Weights of a small GPT-style language model, trained from scratch on English Wikipedia.
Size: 3 heads of 32, MLP 384 squared ReLU, vocabulary 2048, 2.03M parameters.
Training: a variant of Adam for these matrices, 137M tokens.
Each number is 128 + 24 x the weight over its row's rms, rounded and kept within 0 to 255. Layers, rows and columns count from 0. The size above them is the row's rms in percent of the matrix's.

# layer 3 MLP up, 384x96, rms 0.0884, rows 186-221, columns 0-95
size [101 107 110  85 109  99  98  92  87 102  96 109  91  90 102 102  97 101  96 104 111  96  88  49 111  87  93  86 103 109 108 114 111  77  92  96]
[[147  92 156 149  93 128 135 126 105 148 138 135 116 113 116 131 123 173 142 145 113 118 127 154  93 135  99 126 145 149 128 114 122 117 126 114 123 135 104 140 131 129 103 127  43  96 138 108 149 116 184 149 126 163 118 137 123 155 134 164 126  88 111 127 147 106  82  79  67 109 134 155 107 146 165 155 158 144 159 118 127 141 126 135 109 113 101 133 120 185 137 142 144 141 151  92]
 [157  98 145  91 123 111 123 157 122 165 127  97 138 136 111 175 145 158 100 180 172 169 128 112  88 118 115  97 131 148 146 106  93 127  96 113 126  86 158 114 155 153 136 151 150 127 115 127 132 194 137  93 122 123 113 129  95 127 118 121 175 111 142 155 143 107 152 110  87 139 156  85 112 123  90 152 133 143 115 129 147 131 123 102 162 103 139 134 124 141  93 110 118 138 156 124]
 [138 120  79 108 139 144 142 172 133 108 191 132 106 142 115 104  94 125 107 125 126 149 132 127 145 110 126 148 124 153 188  99 120 118 152  80  68 120 183 118 129 144 143 101 129 131 164 128 176 153 128  83 149 142  82 137 122 171  95 128  99 138 145 132 125 129 162 137 136 139 140 107 105 124  76 146 155 124 136 146 143 145 119 109 118 113  98 110 118 102  97 129 130 121 141 112]
 [118 131 145  92 120 125 142 169 143 134 113  99 130 102  94 120 113 168 147 117 146 113 104 137 112 124 142 158 106 149 123 159  80  99 123 148  80  79 141 137 126 134 108 118 120 104 182 149 157 125 187 154 150 128 129 124 115 133 157 127 161 130 147 158 132 167 165 124 121 119 119 143 142 188 167  91 114  98 116 167 116 110  91 129 129  75 146 124 119 146 120  99 129 105 128 125]
 [123 120 127 104 146 159 127 136 108 170 149 132 111 131 147 121 111 143 106  81 112 148  92 110 123 128  41 175 138 142 121 138 127 140  71 168 101 114 118 145 152 108  95  87 118 110 115 134 139 148 151 127 182 143 128 155 133 115 133 152 125 185  94 159 164 121 129 131 124 115 140 140 109 133 109 163 116  95 128 118 130 143  90 139 124 136 110 110 120 151 186 140 119 129 131 103]
 [146 121 130  92 114 134 167 110 111 104 171 148 153 176 132 153 112 108 128 133  87 147  95 104 143 112  98  84 140 167 118 141 117 139 114 154 120 153 114 136 141 146 145 135 121 133 121 142 127 126 131  78 152  97 131 146 120 143  79 136 110 146 135 133 102 175 145 100  98 133 158 163 149 128 108 120 112 135 116 122 197  85 119 116 124 133 126 164 100 173 114 119 116  74  93 112]
 [116 163 132  99 120 130 145 148 100 126 124  98  99 155 110 133  93  97 151 120 146 138 173 142 124 105 106  93 106 122 165 146 150 135 127 138  77 106 153 140 118 160 134 112  82 144 148 123  93 125 146 144 139 129 138 162  66 147  92 148 171 162 100 126  73 108 149  96 146  89 147 133 123 136 113 143 119 132 163 173 118 119 122 148 165 104 127 149 119 153 116 115 166 111 128 109]
 [153 168 143 150 124 141 138 154 104 110 129 137 127 158 129 140  94  92  97 137 114 139  97 145 119 119  95 156 152 174 112 164 145 154 126 108  98  97 152 104 145 150 165  91 109 118 142 135 106 115 136 117 110 129 140 182 129 133  83 162 141 134  93 136 159 136 170 143 117 148 187 105 137 117 135 136 126  91 109 112  91 135 151 126 165 135 131 101  89 126  93 155  76 122 106 132]
 [136 132  87 154 133 131 105 148  82 149 119 105 148 158 159 124 135  81 164  88 112 129 148 120 172 128 125 136 156 144 155 101 108 113 137  98 122 123 125 157 127 122 144 149 121  77 142 138 145 156 161 148 121 134 108 170 115 121 118 130 106 181 143 126 157 171 120 151 110 130 169 155  91 152 161 112 117 115 112 108 131 107 109 104 169  76 121 140 130 121  94 141  75 149 137 151]
 [105 160 106 100 146 151 135 134 132 136 152 177 125  97  95 101 166 194 134 102 122 170 106 112 100 133 109 127 130 101 152  91 126 127 154 157 130 119 151 143 120 128 118 142  78 118 135 152 137 146 115 109 129 147 108 117 115 204 143  96 103 100  99 127 142 121  76 102 114 108 176 139 140 179 138 134 130 148 149 150 136 118 126 111 120 122 103 141 118 135 142 115 157 122  84 125]
 [145 100 179 130 126 133 100 109 112 161 106 163 128 138  88 131  79 156 128 107 125 168 123 141 180 113 126  98 137 133 139 132 151 103  98 117 142  76 173 148 149 127  91 116  87 139 142 110 105 146 186 124 101 116 133 174 114 158 114 126 146 123 114 136 146  86 122 138 129 102 112 153 115 158 150 141 134 145 129 101 134 133 108 132 132  86 115 139  99 158 112 105  95 164 139  92]
 [134 124 159 104 115 113 117 115  81 118 134 129 142 130  91 144 141 144 139 117 148 104 139 105  93  79 133 110 164 131 130 143 142 122 124 170 139 105 149 134 129 144  71  70 146 136 188 152 148 124 136 129 144 132 119 129  83 161  98  94 140 112 141 156 149  98 133  73 116 116 126 126 116 173 108 133 153 123 133 124 125 111 122 171 171  76 107 144 148 154 157  96 115 122 111 111]
 [ 92 143 103 142 123 145 138 151 146 122 115 122 122 162 120  94 103 154 139 111 104  96 116 153 141 114 145 111 155 161 151 118  99 106  96  94 113 138 150 130 119 120 127 137 123  76 212 133 157 117 121  94 150 144 157  87 115 133 131 147 120  86 120 145 172 116 150 143 124 108 134 136  82 155 110  92 179 120 127 165 128 119 125  90 150 137 112 178 129 117  97 126 133 160 108 134]
 [114 155 112 101 132 138 131 158 137 150 122 169 140 129 123 123 108 114 149 108 168 162 124 109 138 140 139 119 104 104 197 118 112 138 112 112 120  90 176 124 120 135 131 118 135 112 147 109 193 142 180  99 154 102 103 127 131 137 122 117 180 137  80 133 107 123 155  99 138 127 141 135  79 125  79 117 123 126 168 142  75 123 106 118 167 118 131 139 130 132 124  92 112 157  99 141]
 [118 147 130  97 137 113 135 104 125  92 122 137 114 105 150  83 119 124 146 149 139 173  74 163 145 111 122 151 133 156 124 111 110 103 101 169  97  94 121 121 172 167  90 114 136  81 191  92 145 167 138 133 106 130 117 141  85 139 116 118 175 118 130 104 131 162 124 158 160 144 147 133 145 175 112 122 147 107 167 103 143 136 129 110 125  93 103 148 120 126 142 111 120 132 127 128]
 [164 125 164 122 155 159 133 100 136 117 158 161 139 144 130 131 133 133  98 171 142  83 148 173 108 107 119 109 143  97 142 102 104 106  88 164 134  96 124 105 119 124 144  83 103 100 139 159 161 135  81 141 121 138 151 131 142 112 146 153 152 100 129 132  86 120 153 130 117 138 115 162 133  89 139 123 125 134 157 145 157 131  80 149 126 150 128 110  56 117 120 119 134  89 149 155]
 [159 119 175 161 118 109  96 124 118 137 131  86  91 152 140 113 103 119 147 152 170 142 116 101  99 123 114 159 202 101 158  99 123 175 125 122 132 133 119 151 169 138 161 155 130 135  97 136 143 134 184 131 130  98 137 131  88 103 126 115 140 140  92 147 146 143 109 122 147  68 122 122 124 123 133 122 126 112 157 116 115 140 136 107 111 155 107 170  92 122 134 152 130 113 131  82]
 [158 171 145 101 130 152 170 107 115 107 188 142 142 116 144 112 120 140 170 122 122 107 101 133 115  83 141 139 102  93 121  96 129 141 154 151 127  84 128 160 157 174 118  78 129 121 164 118 134 121 136 102 130 107 141 154 146 143 119 132 142 109 138 165 125 172  89 101 103 102 168  91 104 125 129 140 120 137 149 117 129  99  99 128 126 103 166 106  81 125 104 161 134 116 113 135]
 [118 105 125 120 154 155 176 122 107 130 153 122 131 197 159 156 129 113 141 130  92 167 127 144 108 107 137 111 123 156  97  93 114 147 129 136 128 127 106 124 126 105 148 147 138 123 101 193 136 144 135  95 149 128  82 148 147 119 106 145 130 140 120 120 100 114 143 136 134 115 122 123 155 136  72 139 156  96  92 126 160  88 137 122 137 140 156 126  94 106  70  77  86 134 118 124]
 [134 149 120 143 109 170 116 162 146 139 106 157 109 123 154 146 137 121 120  94 103 138 100 134 137  81 104 150 145 105  86 107 118 177 158 154 100 181 166  97 150 124 135 137  80 114 162 123 151 135 110 113 122 155 136 139 131 132  94 155 179 132 111 142 105 126 143 117 101 134 161 106 139 119 110 124 136  91 153 102 150 153 153 144  91 160 133  99  98 101 129 157 134  81 151 123]
 [144 126 121 129 147 127 115 122 140 133 134 169 118 151 138 126 133 147 112  96 154 153  70 117  92 116 124 156 126 105 152 137 122 134 165 166 120 147 157 103 154 112 127 148  98 129 144 143 181 156 116 103 145 113  98  84 111 206  92 121 107 136 124 165 123 155 143 103  90 129 137 125 157 123  97 102 134  97 103 149 118 115 121 147 139 180  78  84 134 113 139 128  97 125 114 128]
 [128 125  90  99 170 160 151 127 112  90 133 144 116 168 150 118 116 139 124 141 100 128  99 150 115 117 120 153 132 140 143 120 118 165 114 139 172 135 149 153 140 134 116  95 104 127 124 151 119 139 141 108 120 101  66 108 107 117 104 170 176 122 143 146 106 166 115 154 103 144 127 141 137 101  97 120 153 125  98 121 146  94  93 107 114 117 117 192 121 174 148 109 169  97 123  85]
 [134 132 177 106  85 188  99 149  89 129 151 156  98 144 111  89 145 145 174 122 148 119  86 115 107 122  94 154 120 120 112 156 139 137 126  99 137 156 120 127 126 132 117  97  91 112 171 145 131 118 157 134 109 135 103  96 155 112 124 145  87 130  92 164 106 117 116 144 126 114 127 103 133 127 117 164 144 158 143 136 114 173 130 106 134 111 110 113 133 117  99 201 158 111 133 138]
 [150 151 134 133 131 116 141 150  86 114 139 106 104 144 123 108 100 127 161 125 140 153 111 159 158  94 112 112 106 139 108 132  95 142  95 136 105  89 140  98 182 147 127 139  99 107 149 165 161 136 146 126 169 161  89 129 106 147  92 145 148 136 116 117  82 111 113 105  92 106 166 144  91 132 132 146 165 103 135 163 156 147 115 121 146  82 112 163  89 163 116 122 144 147 103 116]
 [114 118 147  95 143 105 124 129 115 160 133 121 123 139 188 172 129 124 123  98 180 158 133 118 149 102 112 134 130 139 167 138 127 122 142 112 114  72 143 169 155 150 140 149 115 141 121 173 126 139 141 123 131  99  68  82 128 111  83 126 115 145  97 170 131 125 123 123 135 145 109 115 126 161  93 132 116  82 182 121 178 117 117 109 122 123 159 109 105 116 139 151 147 111 102 132]
 [144 131 148 109 182 126 131 111 136  97 162 163 129 182 151 140 125 159 154  96 157 123 113 164 160 131  82 105 178 136  70 121 112  96 131 147 107 129 112 140 132 100 135 119 144 127 163 125 152 116 114 120 128 157 142 107 121 112 104  92 123 164 123 104  89  86 110 117 136 140 131 127 117  98 118 100 150 124 117 133 137 169 163 149 126 142  91  96 141 134  98  99 115 140 132  73]
 [110 149  98 113 155 121 127 110 140 112 124 129 133 118 149 128 137 107 128 128 148 162 101 125  94 115 141 129  53 111 136 139 138 120 158 153 113 129 155 103 128 139 156 112 127 125 159 170 121 140 154  67 150 105 144 145  98 112 110 103 169 153  94 148 109  80 153 184 140 129 136 137 144 129 131 140 128 112 141 185 105 155  98 148 156 115 116 176  88 172 114 115 115 116 103 123]
 [153  97 175 136 150 128 135 111 125 103 129 156 113 121  96 108 138 116 152 132 127 158 168 106 119 102 141 100 151 126  98 110 116 152 134 103 103 133 114  96 185 174 152 148 132  90 115  92 179 130  83 140 159 141 112 124 158 122 127  78 127 141  93 132 111 123 129 114 130 139 168 124 162 133 164 142 105  82 165 151 120 182 148 147 151 126 124  99 127 126 107 121 127 133  90 135]
 [102 135 147 100  89 149  79 160 129 121 138 118  92 120 112 138  98 129 132 142 154 177 113 164 121 110 141 113 151 119 118 156 106 182  95 175 126 120 128 130 148 156 147  91 134  89 121 165 129 114 112 147 121 147  94 137  92 124 134 141 102 151 139 136 117 128  94 161 152  61 137  95 155 147 115 113 149 121 159 142 140 131 135 161  87 141 169 143 124 133  89 104 158 124 125 118]
 [141 107 177 156 118  93 126 132  91 160 142 114  65 123 100 122 131 112 118 127 114 152 137 133 152 127  92 114 124 109 124 130 103 113 130 145  97 123 115 108 157 143  64 123  54 138 119 148 132 137 122 124 110 180 137 165 116 129 101 126 131 151 149 155 136 152 103 111 127 137 122 126 121 174 119 160 147 151 135 103 158 155 124 125 153 112 160 130  81 168 132 117 166  86 140 110]
 [112 111 125 132 105 139 147 144 120 159 121 158 113 137  83  69  86 139 168 139 112 106 117 129 118 135 102 116 160 178 110 100 106 149 105 115 154 165 106 141 128 169 106  96 125 101 151 146 136 134 137 126 144 166 152 112 121 151 144 124 165  93  85 108 101 148 120  99 110  72 118 145 100 129 125 123 202 130 158 137 148 126 141 138 128 116  92 161 125 126 102 110 114 113 141 111]
 [141 144  70 116  90 124 115 141 130 159 179 149 109 175 169 156  93 131 106 105 149 102 140 115 132 129 124 103 120  96 110 127 127 179 120  93 111 149 142 116 131 166 147 134 114  81 141 123 123 141 112 101 169 139  98 113 114 116 137 130 162 150  95 140 110 139 114 123 113 123 123 169 121 127 157 116 142 117 159 137 135 159 163 147 117 120  97 136 142 166  71  89  90 116 108  99]
 [146 132 101 152 105  92 148 138  92 116 157 137 133 129 163 103 149 174 119 134 156 144 126 130 119 147 147 115 167  75 105 174  98 131 159 124  85 114 157 127 159 142 145 107  94 118 170 117 144 137 121 109 154 161 153  73 128 147 136 163 116  89 125 137  99 163 104 124 126 139 149  95 141 104  78 120 135 148 121 118 151 109 124 103 127 110 118 142 100 151 109  97 117  75 118 135]
 [101 145 166 134 130 144 129 113 111 109 101 152 160 126 131 139 114 144 104 128 118 163 138 124 155  75 163 106 125 133 105 160 141 128 109  90 130 106 125 112 141 113  90 145 105 119  94 109 148 173 119 124 143 110 152 125 135 147 133 164 168 139 138 217 126 132 145 123 104 145 134 119 156 123 108 125 123 116  94  93 146 159 115 129 153 112 116 187 100 154 100 126 111  78  87 123]
 [116 174 143 100 117  85 135 165 127 143 153 114 103 139 110 126 136 109 156 150 142 115 147 128 166 129 154 130  99 127 130 120 122 131 163 147  83 121 158 132 117 108  82 104 116 105 128 129 112 159 127  91 169 183 160 102 120 173 111 140 121 146 123 110 109 124 174  95 132 132 176 132 103 158 105 129 177 108 112 176 171  93 116 111 131 114 123 150 140 124 128 117 131 125 111  80]
 [107 154 135 158 113 116 168 159 106  82 113 139 133 140 155 118 104 134 129 176 101 173 145 120 108 126 102 134 153 150 145 149 150 109 144 102 118 131 201 119 161 179 128 162 105  86 168 129 157 119 105 131 146 161 102  92 126 100 117 147 119 133 131 105 139 131 104 139 111 111 119 149  90 129 133 100 120 112  99  98 146 138 168 110  90 164 141 124  87 119 120 107 142 108 129 144]]
# layer 3 MLP down (transposed), 384x96, rms 0.0884, rows 186-221, columns 0-95
size [ 94 111 109  80 109 102 105 100  83 102  92 104  93  87 113 108 101  91  98 106 113 109  88  39 112  92  96  87 109 107 108 109  91  90  88  91]
[[134 157 133 115 122  92  95 129 171 157 132 159 148 123  97 135 174 148 112 118 119 145 142 115 134 164 113  92 102 118 152 102 124 138 147 158 189 123 125  92 108 101 121 122 148 114  99  87 137  93 159 152 143 106 127 131 145 150 143 159 123 124 144 133  86  97 173 136 125 104 121  74 108 106 151 124 106 130 102 125 118 172 124 119 155 158  95 161 137 132 102 111 169 142  86 131]
 [153 131 109 111  94 144 110 113  89 139 140 141 134 117 135 160 108 113  97 136 114 101 140 140 105 106 145 134 173 130 138 127 135 113 133 165 169 144  96  97 137 115 132  85 131 141  71 142 152 188 143 126 157  94 144 139 109 136 145 111 115 131 152 113 109 108 124  98 120 127 176 141 114 162 127 137 125 131  73 129 126 117 144 108 117 204 168 129 124 126 136  65 109 155 116 147]
 [138 131 126  98 165 101 125 120 155 108 151 115 156  97 153 123  79 131  55 143 179 116 135  85 135 122 155 168 142 124 139  76 154 101 145 150 129 110 148 146 124  90 130 149 110 140 123 119 174 179 140 125 126 108 120 161 132 127 116 130  93 131 122  95 119 143 135 104 102 132 134 149 124 155 149 164 111 163 152 154 155 112 125 123 126  97  91  94 139 128  95 169 112 142 136 137]
 [136  94 109 154 143 127 119 141 117 149 124 130 187 157 137 126 141 151  98 104 111 105 113 142 125 123 103 110 143 146 123 125 144 127 132  91 134 157 120 136 127  48 126 128 130  93 150 149 128 123 166  64 137 138 149  95 119 116 152 102 135  92 136 145 120 139 161 127 132 178 118 168 129 135 151 122  90  98  86 118 162 125  88 115  98 162 106 123 183 104 141 118 149 110 143 135]
 [113 139 152  97 148 118 111 146 151 135 152 155 155 122 146 101 143 116  81 114 168 145 140 124 124 125 129 111 158 142 106 139 134 124 124 140 126 157 161 159 125 115 135 129 174  96 124 163 144 121  73 107  96 122 110 118 157 142 137  98  79 105 103 144 116  94 186 107 121 128 118 118 144  60 169 152 125  91 138 119 133 128 148 156  78 137 136 163 125 101 147  90 115 107 143 152]
 [124  98 106  95  79 165 133 150 107 167 119 127 163 151 106 130 128 145  73 121 103 158 136 119 129  72 105  89  88 156 114 100 118 127 107 137 144 157  80 156 114 146 120 145 128 151 133 145  80  83 180 146 158 128 124 133 148  82 126 137 131 137 127 123 113 151 140 142 126 117 106 172 110 151 150 137 122 133 119 123 166 137 136 155 150 109 164 138 148 142 166  94 134 129 118 116]
 [112 101 145  97 158 104 128 154 147  86  86 120 142 147 160 135 114 110 117 142 131 135 117 159 128 135 141 153 120 175 116 109 180 114 117 154 109 113 118 129 115 144  97 103 131 181 130  79 144 169 157 148 129 125  68 144  94 136 107 155 151 133 110 138 142  95 123 103 161  92  97 107 141 140 176 104  78 169 141 132 122 132 100 124 137 104 135 104 110 128 161 142 143 151 139 126]
 [110 152 111 127 148 152  80 135  98 120 142 187 137 114 102 179 143 149  93 172 134 130  88  99 111  67 118 175 141 147 159 132 119  96 152  95 133  92 120 125  86 117 125 112 151 140 151 141 106 120 110 181 132 116 157  94 146 131 144 123 112 130 123 125 137 128 139 117 147 114 135 149 134  84 167 145 158 146  92 143 125  82 115 127 141 163 128 150 113 129 146 108 131 126 107  99]
 [ 89 165 140 120 140 106 133 153  97 141  63 109 118 101 121 171 140 110 146 119 122  85 172 120 133 144 153 125 168 143  85  93 157 106 144  99  86 115 101 136 151 121 109 143 126 116  99 106 175 106 156  99 102 153 125 118 105 141 113 133 138 164 171  98 111 118 140 131 142 130 108 126 125 162 133 139 116 181 144 115 100 119 145 142 136 124  88 111 145 136 164 149 145 136 163 152]
 [110 116 129 122 157  87 111 138  98  87 117 120 125 143 159 157 115 120  94 131 155 153 126 122 136 151 127 128 124 115 131 161 143 136 119 139 151 121 165 124  94  71 153 114 142 157 156 103 134 191 109 139 147 115  82  95  86 133  96 148 121 145  98 151  96 111 163 122 146 161 124 108 110 117  98 172 106 114 170 103 103 145 138 114 118 134 175 154 179 126  99 120 125 127 140 107]
 [200 128 142 118 116 119 119 132 159 114 180 112 112 125 150 136 158 152 147 114 136 110 108 118 109 177 104 133 139  95 110 117 153 177 155 149 138 140 116 135 117 154  78 130 156 169 109 117 136  95 111 148  98 134 120 134 108  93 111 162 119 114  98 111 125 161 113 149 100 152 123 158 161 179 131  73 100 128 114 119 105 123 148 107 157 105 107  99 126 138 114 126 142 107  95 145]
 [142 116 159 127  95 120 138 138 166  95 107  97 148 141 127 157 158 123 137 133 152  97 159 129 109 135 102 157 113 109  92 124 105 152  83  95 146 122 174 124 128 140 124 166 136 152 171 126 133 128 145 150  86 156 134 139 139 113 147 126 112 184 142  98 171 136 154 125 169 123  91 101 149 154 114  88 109 128  98 151 108 112  77 141 121 109 156 109 144 107 106  80 120 117 119 152]
 [145 116 102 146 138 137 113 139 150 142 143 110 141 123  99 109 104 188 137 173 147 100 126  89 116 100 110 135 115 114 111 124 113 122 172 129 106 137 119 133 138  94 105 112 153 120 164 149 122 110 158 137 136 131 150 169  99 122 148 139  82 158 170 159 126 144 162 118 126 161 100 123  90 147  93 112  92 182 113  97 121 149 120 103 116 169 127 145 148 144 133  95 160  67 131 127]
 [ 92 126 144 107 192  86 112  96 144  98 103 133 172 143 123 146  58 118 119 145 134 153 117 105 116 115 134 125 118 125 116 140 134 121 139 130 143 127 131 156 106 105 146 156 159 137 147 136 148 126 130 133 117  79 125 123 159 121 107  95 120 127 164 112 107 140 157 111 156 111 128  89 163  81 130 123  79 178 132 145  82 142 113 160 133 153 165 171 115 159 111 114 120 129 137 118]
 [122 144 142 104  42 164 142 102 121 136 133 130  94 124 163  91 154 140 172 124 119 102 142 100 111  84 149 153  94 110 121 130  98 122 132  89 141 128  95 148 150 148 161 131 140 124 133 113 165 124 168 121 164 124 150 135 116 128 142 147 122 113 124 160 144 170 167 109 137 117 172 128 153 150  87 127 122  79 105 112 109 127 126 109 101 133 171 140 126 133 139 130  90 114 146 112]
 [123  82 158 154 160 119 133 143 135 160 134  89 107 117 128 120 126 111 146 100 110 162 148  86 103 188 157 157 132 130 109 147  94 142 115 117 128 151 183 146  71 132 117 133 112 140 146 106 107 109 162  76 164 181 124 142 134  93 116 135 139 133 132 134 145 111 109 116 120 141 139 122 120 140 124 110 148 106 177 130 121 114 150 138 153 120 148 107  93 113 118 144 115 147  65 150]
 [140 140 143 107 158 129  96 118 159  75 148 156 139 140 158 117  95 128  96 163 164 124 132 116 133 140 136 110 134 147 128 125  57 115 105 102 177 113 101 104 112 119 123 101  96 121 128 129 137 145 149 108 156 120 173  87 156 119 133 118 157 139 149 121 178 126  91 123 146  91  88 142 115 124 156 127 138 171 136 117 131  92 108 138 151 144 156 147 134 114  93 140 149 107 159  86]
 [159 131 129 132 155 130 136 142 210  94 144 123 134 104 157 127 102 119 123 117 154 110 111 110 111 156 127 105 181 130  85 131 117 104 116 170 127 121 141 148 137 136 116  97 139  95 113 153 121  89 119 104 151 109 129  77 153 120  90 108  97 116  99 154 112 132 118 141 146 125  82 133 152 129 155 122 140 191 109 147 130  96 161 144 107 180  97 119 157 117 123 112 139 146 125 127]
 [148 126 141 100  88 144 101 139 134 149 124 102 153 145 117 122 138 142  87 156 140 150  80 132  76  92 108 123 113 129 147 142 113 121 119 142  89 147 129 156 115 142 177 125 135  93 120 137 133 119 142 104 138 151  82 114 180  99 111 135 133 129 178  94 124 142  97 111 153 175 119 122 134 123 163 155 118 140 177  94 171 112 138 133  93 131 135  68 143 115 116 103 134 116 103 140]
 [134 159 126  95 139 100 122 172 145 148 114 142 142 122 118 156 133 158 140 124 113 151 158 138 121 106 159  89 105 102 145 158 152  81 134 141 121  94 120 134 146 114 143 123 126 174 118 182 107 130 145 117 135 101 158 138 103 154 102 120 120 146 143 101 144 120 142  89  79 110  93 138  88  99 151  86  96 104 117 123 191 136 115 133 113 127 121 170 115  69 142 125 139 125 108 144]
 [131 135 156 140 151 136 124 136 154 151 169 118 106 151 117 118 105 131 129 126 135 116 109 121 101 139 148 143 162 105 142  81 129 116 186 132 143 128  70 136 121 153 154 117  91 147 153 116 127 105 123  99 134 138 151 125  83 155 139 111 106 116 106 143 108 172 131  81  99 188 131 142  95  95  92 153 122 104 114 123 124 167 101 123 101 109  84 137 152 101 162 123 118 179 143 131]
 [135 119  97 156 127 112 119 159 123 152 143 122 144  79 106 148 105 170 211 145 147 142 124  55 131 131 155 126 111 192 110 144 135 111 118 120  97 124 122  99  85 107 136 145 129  95 109 120 125 117 144 116 137 151 187 137 154 109 132 104 128 122  99 118 124 134 116 124 167 109 144 136 143 100 112 125 139 130 137 149 161 129 123 129 148 113 117  82 164 102 104 144 105 131 107 152]
 [110 119 178  92 110 125 139 104 129 125  92 112 131 153 117 169 154 112 107 112 135 179 134 121 133 166 131 156 153 125 160 142 154 128 118 168 134 113 124 152 124 117 126 109 159 142  87 125 143 154 153 127 135  97  94 122 125 117  85 144 167 140 175 122 111 148 118 105 157 120  80 125 106 103  94  95 101 131 116 155  96 153 136  55 155 131 133 110 135 125 171 137 148 110  99 127]
 [ 59 136 130 170 156 149 106 141 145 104  90 131 167 138 166 140 119 105 104 115 122 115 109 154 101 126  90 128 146 116 116 151 134 106 107 114 142 138  82 172  94 145 108 127 130 177 116 146  98 109  75 136 159 147 162 139 152 142 137 100  78 158 141 125 141 105 180 116 130 147  77 131 120 141 145 108 143 124  92 107 106 142 134 124 122 130 112 147 154 128 135 101 155 133 136 121]
 [125  81 122 159 129 164 128 129 138 157 126 109 125  99 133 128 105 125 124 157 121 109 139 131 141 115 104 133 124 132 122 118 113 170 119 216 141 140 114 192 121 148 125 100  98 180  86 128 108  94 100 123 175  93 140 163 118 136 112 131 123 121  81 149  98 137 126 124 102 157  96 139 136 131 117 158 119 135 136 125 164 121  99 103 131 127 145 128 153 158 126  70 138 131  97 113]
 [ 97 134 173 158 123 125 118 119 143 110 129 129 142 168 164 129 104 101 179 116 117  96 148 117 109 127 127 112 145 149 151 113 135  99 108 160 147 115  99 115 118  84 138 134 137 123 150 154 100 178 128 126 117 121 133 131 114 106  96 144 126 133 137  60 183  97  82 145 142 122 152 125 124  74 160 138 117 157 137 154 114 158 148 182 133 125 128  96 121  85 126 112 136 105 125  96]
 [106 135 125 127 140 150  91 108  93  71 121 134 155 121 141 172 108  75 155 151 155 136 109 126 144 103 122 157 152 163 104 138  96 113 125 133 152 126 162 117 124 104 159 129 117 139 122 135 124 146  90 175 168 115  93 162 179 146  92  78 118 147  93 133 119 105 149 109 121 119 131 151 119  88 101 100 122 150 163 126 130 170 145 140 108 150 137 118 109 104 114 114 115 127 165 113]
 [170 139 108 113 108 145 161 159 146 100  86 175 135 165 130 106 162 111  71 187 107 117 106 149 112 106  99 151 132 109 122  52 157 119 112 131 157  94 132 105 143 105 114 140 145 131 128 126 135 148 100 149 125 133 145 177 137 140 110 123 105  84 143 115 145 142 133 155 131 119 119 131 143 152 112  88 102 130 106 112 126 147 114 168 107 107 164 164 124 143 157 126 135 127 122 122]
 [133 151 124 167 118 143 114 144 133  98 133 118 152 145 126  99 131 119 159 124  90 134 131 147 153 168 124 155 150 124 147 121  86  83  99 111 138 119 140  94  95 131 110 135 197 153  43 135 126  99  75 118 130 153 137 123 173 118 116 145 145 136 114 133 137 144 127 117 156  90 110 127 145 144 158 143 129 110 146 107  85 134 135 135 116 138 121 100 102 128 110  97 169 119 115 171]
 [ 85 139 141 130 152 177 115 133 134 155 138 109  89 129 161 112 102  97 142 137 114 121 130 134 128 142 108 109  96 114 135 123 155  99  90 140 123 114  96 124 115 123 160 159 181 149 107 133 149 125 104 135 148 117 161 197 108 130 150 141 127 132 125  67 112  85  98 100 169 125 107  95 141 122 161 156 112 136 119 117 130 101 139 149 132 135 109 134  91 186 154 121 167 114 140 113]
 [105 130 104 109 111 125 152 111 157 152  93 166 148 145 131 161 119 126 146 135 100 135 127 134 107 164 142  93 114 110 137 125 139  78 130 111 131  88 119 143 133  87  93 123 133 103  99 125 143 144 117 118 139  93 132 154 165 141 144 125 164 123 146 145 107 167 139 107 109 133  86 153 124 124 139 112 106 145  98  97 191 157 126 157 118 176 102 135 120 131  80 108 159 185  86 125]
 [143 127 143 152 124 119 117 111 144 149 133 147 147 125 106  97 141 129 156 175  77 114 131 136 146 110 153 144  92 103 159  99 152 119 104 123 146 150 143 160 142 164 162 142 112  87 156 100 155 128  91 124  75 134 154 174 132 107 109 138  98 105 109  82 124 124 108 113 109 164 112 130 133 115 158 141 110 100 146  98 154 154 153 130 139  73 124 133 152 164 152 106 111  77 136 128]
 [142 158  99 135 140 137 119 145 147 102  96 156 128 168 126 124 106 117  79 201 120 129 182 119 139 138 147  94 136 125 100 126  99 145 137 114 109 131 121 117 157 167 143 118 117 128 122 112 133 127 118 138  87 120 147  57 130 147 136 145 138 121 147 108 141 117  95 123  86 115 115 149 157 111 139 114 147 116 145 114 128 121 171 150 133 174  97  82 161 130 177 112 114 145 133  82]
 [135  89 153 109 122 137 120  99 154  93  69 131 147 181 143 128 123 116  45 140 108  71 121 166 125 153 119 122 148 115 123 114 158  87 117 108 149 147 134 140 179 110 114 116 118 128 126 148 142 156 117 107 159 106  99  83 140 127 162 125 142 148 152 152 110 123 117 114 122 149 121 117 126 160 124 103 122 137  93 123 123 195 132  94 125 154 139 134 124 134 133 123 152 111 133 149]
 [108 144  67 134 167 164 137 118 148 124 130 132 130 135 150 126 108 162 156 159 126 106 114 113 147 147 121  60 100 139 115 119 125 143  94 133  71 120 114 121  81 144 172 116 102 146 121 153 142 140 108 160 154 132 143  92 106 104 164 111  97 134 139 151  90 124  96 177 124 145 121 154 150 158 133 116 100 113 124 124  97 126 132 136  99 150 140 169 151 132 131 133  86 158 106 141]
 [ 99 141 110 136 146  77 113 138 147 145  95 123 151 117 109 144 139 136 108 161 119 162 177 150 120 141  74 114 116 120 157 136 150 163  88 132 112 125 111 121 103  76 158 124 161 164 160 116 125 136 131 134 146 128 141 100  74 156 176 153 148 106 120  81 112  87 153 134 135 135 130 121  88 134 163 160  93 127 100 140 166 144 115 132 118 132 116 126 107 142 134 157 126  90 109 145]]